{"head_dim": 128, "vocab_size": 6588, "positions": "rope", "bias": "none", "tie_word_embeddings": true, "init_std_qkv": 0.0312, "optimizer": "soap_variant", "learning_rate": 0.00571, "max_grad_norm": 1.0, "schedule": "wsd", "max_steps": 5135}
Each number is 128 + 24 x the weight over its row's rms, rounded and kept within 0 to 255. Layers, rows and columns count from 0. Numbers have three digits each. The size before them is the row's rms in percent of the matrix's.

# up: layer 6 MLP up, 768x256, rms 0.22, rows 528-574, columns 192-255
# down: layer 6 MLP down (transposed), 768x256, rms 0.237, rows 528-573, columns 192-255
up528 101:158155145158136126092103125115160115129152135109117109135135122118109145152132127130143073109115150163104155116142091123109122110090123085111174135137151131117117114129212129114110156172118117
down528 088:115129154163118165112172123121110115119132097123131135116142148149137090132112095132124141136137111136122141110171126103126158110117101165111137090110172155109095144123189087097093159126162138
up529 098:108116147087127156101116154102169130074156142141056124143083106134123103149099121155122107140086115125140149138144156136148124129202131106165164166143109122166115172127145146114136086149121148
down529 098:132151129074116134122132124153133119162101128115151119076158133120110139152128202118107151134104131135145106115154090121117158118139100114142178144108099108161146100109110124106167158135132121
up530 097:165142164122142185169125150144128161086138143111172148157112132107128203141146127136134128123123095119144126130116154155101140103126110153119174092149131164111114141117138116093139177164129100
down530 095:096116124130138103151106132127129125124114153164095123129112115143106133129115128104128145094154120162105118093098167132157137148123121091150134118087089138124150158115190149100105151151108145
up531 105:194126137132113115130136144099168124130125116085133155110127173124154130117128125102118094195110198147168081135111117138133113111139129090133098098070155162112141153135133158111154150121133176
down531 114:148118120113060129129140146144133122120139093118140095116086128187089147120074166140144077101106163113150122132144114125143091118158112131149100109121146109133162199149117132134129121118149141
up532 089:105130117125136133128142079143073106133170112176107185100134083095152119142125100102134092119112122123104123133132122119122117133132131157103122124116114168176113116153180132160140119079131149
down532 093:133135164165159110119144178097185164131098125062129064123122113164101171095159122126092119130127105123132127131140088158122129122084148097145118134141130109102121145111112106152119112135096147
up533 105:087084117104127129118141134109101137116161100145160139156166103099125132129110109116125146120156144113128115102082096137108115166137067120182131132149128116137162116106106092135120140144131124
down533 109:156121120152158092107104109156135116098178104090128143115173121116109129106130123164131131146143136133089117112118085082100123181109133094128122092106142126128145136135114087126121109148077103
up534 102:133133123128118126129138154119118172124093116129150096134107147154101109166108160143132125131146134130082117085130105175131068143142125154125123144098119134097110107109127132093118113093106118
down534 109:145154106137161120095179085091169110118118118170110132115115113143093137140106132140071086097121160120140104109155099162095122106134103142131141124103140132158150141156167110124125120115129172
up535 097:181101153121119127122126114106172112172168148095128078166157107124139177113133110090089121128117137108117107119102108121115134091150121088128149094087115144164103114110120087128143152109143131
down535 094:143141152132098148124179097178117092141171143132122145146098085149145140123167126139075115125131123185133124093123117100123129139175151130154130127130085148108135100118130145126141123126105136
up536 104:132140093186109188160131141120125134150117125115112118144130164128101117161150129124128163091135119174131127135158132161094116081136168108163139167111107168144119106115077133145182136156134119
down536 111:179156121129092087098102128110112133132105115122163145130111100127118155145111161152141088157083143131144129151115121131137146111077140119146126178106090099127111101111144137140144124118126130
up537 112:121119135112115125133107141146090129111129161084100139053138145134130159099155102118137131124139133133167116111128135151157156173070165104136177154154150146094147109163120115116160113106152159
down537 120:150108118094124125133081150144148189132135130156143138121107116134132140093126143133121135072103153157141129148131152128196155161123096088161126146181131095118138133132080125098132139120167097
up538 101:157110099111148163143114135111145181135146140152130085100191150092108114117116149158114126099124151156115156093102128118142116107143140148123162121153106138137117073117116115172136139143134160
down538 107:170114140117142136100144152103112147128119151114087177148126144090130162090107173146130100069164128147132130119117083134127116166142105111086127146065093158097116098122118159145125139139132130
up539 102:108149152092158082125150107089119183083137118106106113115136142109160118188119125133141096118083164101136160132189176120096145122134180135131131137126158066093123163153150115153103101119154144
down539 087:131116134126121112160145125125083147153094165143142130119113147143124113073135110119171117123138088140119139119153117141152115116125149121091161146090172131131145129133134118129104116063124147
up540 105:106139123141127136153149106131125124106108110118155111139159121141101115111093123149101069103118134120101153186096136151126142155102086123113087140167127149111110157119148167112160105145148151
down540 106:117124120115110131071126120107123142141134148117113104164181152124099117160167152102114145136144110137102122118106134116125115137098120137126116156105122127124092129133133124089126146157108131
up541 105:102156174138163087147156133124123085126133136137158136114155128102129138116110152092119118146122146138117143144134111144099099155114125117145133133150137129124086118165131120155074091113152127
down541 102:147116165109110132120123132183132108099121096141067144166167129153182148103159135152108122119174110177154134125161148161135086122090106177115150175131107117120114141152158127157112136152147141
up542 096:088127128123158087126124117132087175121110159101117149104168084110130171148116096143186098149116118133163134154154123142149124182109095141103133118194115147116170144137102090140173116148099184
down542 087:146150117118134125151088129128115085163103147155097092097122120121134160134120130144110102145137149139129136091117169117077181107134105151163163078136114112153115100127187159110124129099151116
up543 101:183125120155121114120093113144079108113117115107151095134121111093133111101116115136090132163148096135154088128147139119137168137113116106145107153077113134153174153117130142099093151097135108
down543 105:087134121142145154139149099131147127121093140143104154111125140147138136103129090128137098082132104145099179152161168174154144116124143125109115078129143110104112120196125157151132146179159161
up544 095:137162134117128115109169170114122114152112140132085117082134146136142109134121138165134098134129137148111120151124118114110117136145158083185153144131158185081185153138142108117135127137117136
down544 094:136136120091156117147121124099130137109112172107096143156172099120122158172125118140106115113155152149133115133096156100143122137129143152155084123118101129113138120119151122121124131123155117
up545 096:143109170131126150142138120139129099165081128139086134111153149098130150129078125107115124110180109120103137124138151171142108078153125121147139178160126106129146144116097133146126105099164133
down545 095:102124137128133153138139064118094136121142141155102114161159092101167115137098139100136137140143133083150147123129141138121164162074118134133127113102124167122153120125127135145141087099167139
up546 118:119162114129145146116156143128105174174152138086158102142118126088145135135125106091138118117130135152157099108094087127163159190162137080142130103143143134149162121125130154086160151137137064
down546 125:101166113119097145150103109105129117159135141162123129133143166112169146115135123154136197129169099149187121137105088157122120147117090090132112120126131122149132126130152139125175121129113110
up547 095:131098130156167128105140125129128138118078145143142114142147146168118128126129124123099150116111160156151120155101139144177065128115121151092143158113117120134150122074167129120135139111155102
down547 097:142114121122147119159126135122144135188110138110123158125086110163153145101141185120123115091126136094078112081148113112154095179136177130093081126116081080110137151107124127143148113163105167
up548 096:106152141101113120155153135115128136127128127133085148098138142146109052126131145126097137126136116127120109157084159121125096183152070093139154094122117143160134134121076133146112125110099095
down548 089:139130099125095122099109110143154078146104127172132052102128097124155120131158100125121078127115184134124111109141157141116071140128147136114127132173180125106114156125142102145170108092113106
up549 110:131153151115128079132148145118136123092141097133160116141137121112127153145121138138119213094123153134119140129172153160102128130107111153120124130136166108084147114058142112081127122116104110
down549 107:162138120097111119136097113176129127141128145155129116177088098136095125155135172101104128133163159129141147125147128110153096153128108115131145134148132144092149154126129099153094117108129124
up550 108:144106125109143111122090178121117170100112141132148128104142131103125094173135111093134083134132143188095090111094114138089133125172117108116124125121136134113117109133183138118143093144132126
down550 107:097146119104129096121120104135128107111105122140149112141135133135119152135144141163130168121131155166121122106155097106147123107119092137123099117108165122108106100116141114096145075127138128
up551 101:117096109094138162114075113125110161157114178126132131099130077147117131101128109107111116127095146112131130159122138122118135100121147111180101139176079114131128104155136108173150096129159143
down551 097:109115136096152144129142128165115114170111181134100126127154125129131137092130178104126115121114153123201094117119136151126137082109113113129174131151143145115119099121171149121122157156152126
up552 097:136168107100119179059146120170110137115149156120104128115156111125142127154137117128143138085113138111146164169067169139149077087178100137137161146119141126123145133120125116081123153123146130
down552 095:137097150125120139095155124114140115133148114083106081146128117150149163112140163136134120084118135139117167151118135102084116141139105127131135124131120141091061137126132116126144116142112125
up553 099:161124125092140165151129098128131107157117106152147126130148153107109097109123146132166112161157130117123087111156101135091128111151127110087129099173089145154152134153155148129089148115124124
down553 101:136109132125109112157112081154110103111132116154143155135133090129101142099169098113117095089107150124141125121110146135123132132115133155104147115142175151121130115122132119134098118115145064
up554 096:128125132107134146114126076083092156110119110136133110127154123089123162120152119158103136206160120109165115106096126117124119129136116158124119124152105107124102170125130103153105142090104153
down554 102:159104143134129106127123150081100122111117080163106158125096172121151137128162134104088121155154109098155111138157061100085103129124160112159084148160137105093144149150093120118106136147099138
up555 099:121150141122138163123131105134130094178123101121120137073165146107125094094145115116098111137137156120114111091145071124134116158146159135133100142104155171148118122144142097141118133117124097
down555 098:084105177134174156127079128090115127145111094175114112111153152147101086117153088136095102141151144136144142120097139129106084124123146113120110133092154126119141107087151113136111071114107109
up556 098:149138111101104149150114137107152142154142122099156123092171155126091112102062125111154163128118106141140080087140119095132121105146141139109136073103114158124151148130088092121124163102137097
down556 090:132088125106163111111162122112111093100110125123099083110128094136147123115182172121107153097122107106121168159128113162088096164148155136105137110119178117106132132137118120160089129133122141
up557 099:117099153118118126163132122102159139114111125166118138125097096135089115139120131118129137106176084120101118072103143119141153165129138143124155148127150091141132103153127174123169114154131130
down557 101:134161115065120102112137094119105112139154103168109124122103173146106132111157095155101102124130105150125119124160155150128147129103133127125100128132156109105108150134157100205152153107102099
up558 103:137090116087087144127126143137120117155092112179118099140127100124144115134127164154074094106149102117097119079141121160162150161122133118097126118153126151104120094098099130190140160126154143
down558 109:134119138091091109129118136126134131107158090066163122106106157143156146098115111121136176149089120127125139116158125087125134133073109100089112160123109119098101118087118173170089132125111121
up559 108:149095179155114140155170114121145104095154133144114109146140124096147116159151122108113118178140149122142172158138113157170093164101086178151141131143118126157133171147096084148134138095129163
down559 110:177121147145105158146120117120128138116143141170118125117081129093112127160151120155163134117118121109138156109140135133105100155088154157137132147150118130139137100107114081110125067096108151
up560 099:152135084134084080126117182116092124152167105102126114081141150136152146175152139145110126128062097127151103110152167090109103132182102126165114118127142122129116128075132142097136136115135138
down560 098:155094149143134129113156138146133113116147072147171124124164145125143169156137112116133125146155125131214132108136123081101152155144165108105116121115100117188101140112132124132138133136130098
up561 091:146109130134071135129126147125167165118129130121141131121130141083108152087133142114131152131137165101127100122119123138160132149123102127110110144153157089108106123115146131102144173111172098
down561 093:144107122137147101157164161126131142160123139147186134124116133127182116134117116116158129117101157117103126155139123107110111102091145120135133158140137090133106132072128137170109151113119156
up562 099:116130090152100119124074141133104114131100129121139160104139080118107161166125150110124109126154137122143140144131120120118156103097109133164146118158137113145117147157134129130168137116112148
down562 094:137160139148159099105100119121103132132124118114172106138134131124082113124167114115111145165111090098137168142129151140151135110112150148144161122130130157109117155164135131142081121102119118
up563 103:090152180159093112124114130126116120103154109130132165145142091134113150146074157144106115105132155143083114128101118144136148137113169150135140126158141125115150151104122067164114137131112086
down563 095:152129116122148136164148122134119108138152145075139131128107112097074115167171117128077099151162114116105131135156151133147108103154140106068109112084108123115171153168150117112133121134078125
up564 103:093117136116139135126098136119113124103145152111096145123157120141126165172118081156144132166128105133127112083132160118142118072118115091145134080158138125118143121126122133142136143089174112
down564 102:105113118124102136154116123151122144123129145145121142154151126119094121125190145125138089149105146123128139149142113132123157169144143124138138169145124125128171143138143147137136117095125134
up565 103:109124122074134088108102154135126108110074118111089142107154120107123108094151103154110132121107165155135146170131155112119097157121090098104176090134131167110170145128157091131110144142168114
down565 093:138109129117082112143150109116128133151088134152100157140127137062123125129159131143127132114145124115148168123132117170160122102134146132122150087108058144100147128172170108136137133142128166
up566 102:118137152150130123138131125107139081108143157104110094120165133148111209106094127146134169116141133129111101165133115129090096140147151123151129142108116110139142121161165134106126139135128126
down566 097:130139132194123149135095093131109150126186138132142088110109182156138141130125139094104155115124160131082091169145099132102159127138108181188118127124119110148155094151115154108119101144144143
up567 103:127098122146130124111084100178150123129129103116093182157125149106140131105158147147095111132102102144130155161112172103094123097132087101101099128135185120128141127118153100124126140126154128
down567 099:175089110073129108140168156174123137124152096095135124130131122193149153137140116113127117121129115138135127153117117079146115109108156124163170185080179193141169107090127081134106107111130146
up568 102:164102164158133138122130176111146135136131141108115143113147115136104129101123152144121136136080094115125128153112124099132156134156116180140084147135137106105134185136135139143134114129145141
down568 095:126113147140108135090162087139145166125125102129129168099147136137110134091105136144154111129151124145092131169154172102110113119121120147150128140134158119139153125132100094155135123116161086
up569 101:122177155127091171138145129108127121187174137127135139146145116103095119150068134138124123140158149142122126164178126130174128129183144069109110131124148149181146121115095143147173143092148119
down569 101:124147131169097152102126112103122109099132147142096156165126132111127156135108128138143152130162114124125130139125082108127149113114117095108112157064112149132094127125141090133099157103141130
up570 094:152129110073120107124145128136134143105123150095121146125137119158131140146090183148136069115113119099127156179123133143132126133149111118125148148146124172117149114144151137088165159137137118
down570 086:083118133127106160158148135153114120147121129156102110158142161099128124132153093118130148139093135155206087146106095127141162109117163100130113136142155103119140149123118138131114121112065138
up571 095:116136154149107126112145111132078094108160138128098121117121116140117107101118088160184121130132177134127143106169164144109146135099152178108155153158157123147132125163116101110172105124155190
down571 080:121124118107159118130094110092158162186126136147117133129131126142116153130090152147097141178137093107112144141103078133123099164153135120144092110117116127078125116098136131136070147131091057
up572 095:128108122109106104128166116136155137102130164153155148149137107133164092137128120116122133129164145106096121121118104167142136098094135113120123181150146103093106166178119110120121134094144129
down572 087:103126166188154126104122147094100117152129068123114138107109153126144153118119120131172098117090117167140105110131125080131089120134131117110153078109147110121119156118104158129134122150136165
up573 099:105182178162135156124109102137145111095105157126143131118154120153117133082142107142140106088080174144091128121141107143126125130120132078117088167102117128155102114145120135165127130116111115
down573 106:157088129135121155114132131169146153184152114106124136172146122109147108158097123103128119132122119159142091142122118092159120154136134133128155146168138136143180132134117168108160121079123108
up574 107:152145150145170128114142162140151115126138116129179110148090166146118145110123159070110168115113109096108138125151120110124138108149134132093128199101089125094112156130125122136098091133126116